{
  "num_hidden_layers": 16,
  "hidden_size": 160,
  "num_attention_heads": 10,
  "num_key_value_heads": 10,
  "head_dim": 32,
  "intermediate_size": 640,
  "vocab_size": 4901,
  "hidden_act": "gelu",
  "norm": "layernorm",
  "norm_place": "pre",
  "norm_eps": 1e-05,
  "positions": "rope",
  "rope_theta": 10000.0,
  "rope_fraction": 0.25,
  "qk_norm": true,
  "attn_scale": 0.177,
  "bias": "all",
  "tie_word_embeddings": false,
  "parallel_block": true,
  "init": "trunc",
  "init_std_qkv": 0.0357,
  "init_std_o": 0.00446,
  "init_std_up": 0.0357,
  "init_std_down": 0.00316,
  "init_out_by_depth": true,
  "optimizer": "cautious_adamw",
  "learning_rate": 0.0023,
  "beta1": 0.9,
  "beta2": 0.95,
  "weight_decay": 0.072,
  "lr_head": 0.0142,
  "max_grad_norm": 0.5,
  "warmup_steps": 339,
  "schedule": "cos",
  "final_lr_fraction": 0.1,
  "batch_tokens": 32768,
  "max_seq_len": 1024,
  "doc_mask": true,
  "z_loss": 1e-05,
  "train_tokens": 292300000,
  "max_steps": 8921,
  "dataset": "wikipedia_en"
}
Each number is 128 + 24 x the weight over its row's rms, rounded and kept within 0 to 255. Layers, rows and columns count from 0. Numbers have three digits each. The size before them is the row's rms in percent of the matrix's.

# layer 12 attention query, 320x160, rms 0.107, rows 312-319, columns 0-159
098:145194137104085148134135118134099128125124162076146110137145130116133127095131112172133125099146114132170128123085144088078130116154157117150138142150082161104125133120112148081128148090101108113125142127170129127134157113127122159092148095102121106152133177121124136120102138108155168160124080142128141154125135124106129112132190183083174133128105145124145123051112151145134124166121167141126067116156143120129141150098145127120146111117136131115139120134152120152126120106135147
087:155128103110100129134123085156107124109120139145143140121125116148139146171143128104136120123151134148134119121151114074132151145115115170113186131124109153125111124103130086144126148179135093126104115157073108163125123177138155139132107129115135178121135091126120107135127153141110117158101147163145132132126071121140093109138103067205137149079146125125107127167132123187125136133142133111094134124142097155152104129156135116142175138139114121099089137139077152100123150171135151
095:168154144127148140144114126128112118096127127091132117106114161125096112163067191151087093112129135131143147121120140139109174144144115112139103098159101136163172129160109117141154092081108128076107118079116097080115149088115111124114112143101058106089152168145137137154139114155121167142131114161138140132109165162181141121139096152127134117134143160147096142138094098167161115114121096111115121121115159158106128121121112091124124138120126152121141130127127113147119096139130144
102:142092130102133146147115128153077092095153161094100113149125086148126131128138165144164090115079106160182152125145117095113136166105143131149169127106094148103149123127100160111143166127149093150114113145127135138098111110134104112109094119073087153147150136144143114128149156086109145178128156145169133139092101130151142140133115095142136128100149133137079103114143091143192178132138151149141134164137108147122103141114155137113143132131120103131123109103069117135139126139145130
089:126141132135125170152162179124102102171140122119134149122157149112137140109143090164146134098078102139099116152094138167107123148115189134135103141122137127134094124126100143082101139115113158126152159092167178128113113078125113124134095115131139097133140140102143134131113102096146139156150110117087123134117159153114093103088164166063151134144098119098170113099140152115144123138131133143164123145121172130098126133100105158110108102128138140134180097173135107140127137087123139
092:121089114123160137139100151139121109106141151149118128147111119112136126174120162112112098146113125160120137114150098144164144134130096168149115098091152110160143184141132096172098125167171117131105086123105111131090124137117118108173095134156117144093145110150158121147150139151121169157126188122156111126136122137155150132147088078177110109117158105160094113193128088141125121103127118124140167156119115151137116090153115105110106150148113116121126117107079141094116140170119131
103:126131145138167130114102124102145118114111101103087115130114172099117096155082129157117147152154103133154119123099089159136171101175121150158097099148151135170160191140157094134107100101127143091103133081154086082123140084116116141159143133112119140074161161173125142102121113186150170132145143127153125117131139136162148116172125145130134100147145136155134109126092106148096110123090151169134120123101147126118146112147113106143112143155116143119137128096121109127106107127152119
093:162139134136109153110114151116100087162142119113148118137157122109135098127128153133134109121100081129140119152147111094094117182168181144144114109099116133135166170143093129067140167095089140168094113114131146109104094114117084115142114121103105165134150161117145116114134138091153164169132117109155116156080117138150115098122155123106150124139129154114140106081116110114180135145114150169184113161111160128103100125140125137115128095116079112144133135131091120148127147111156145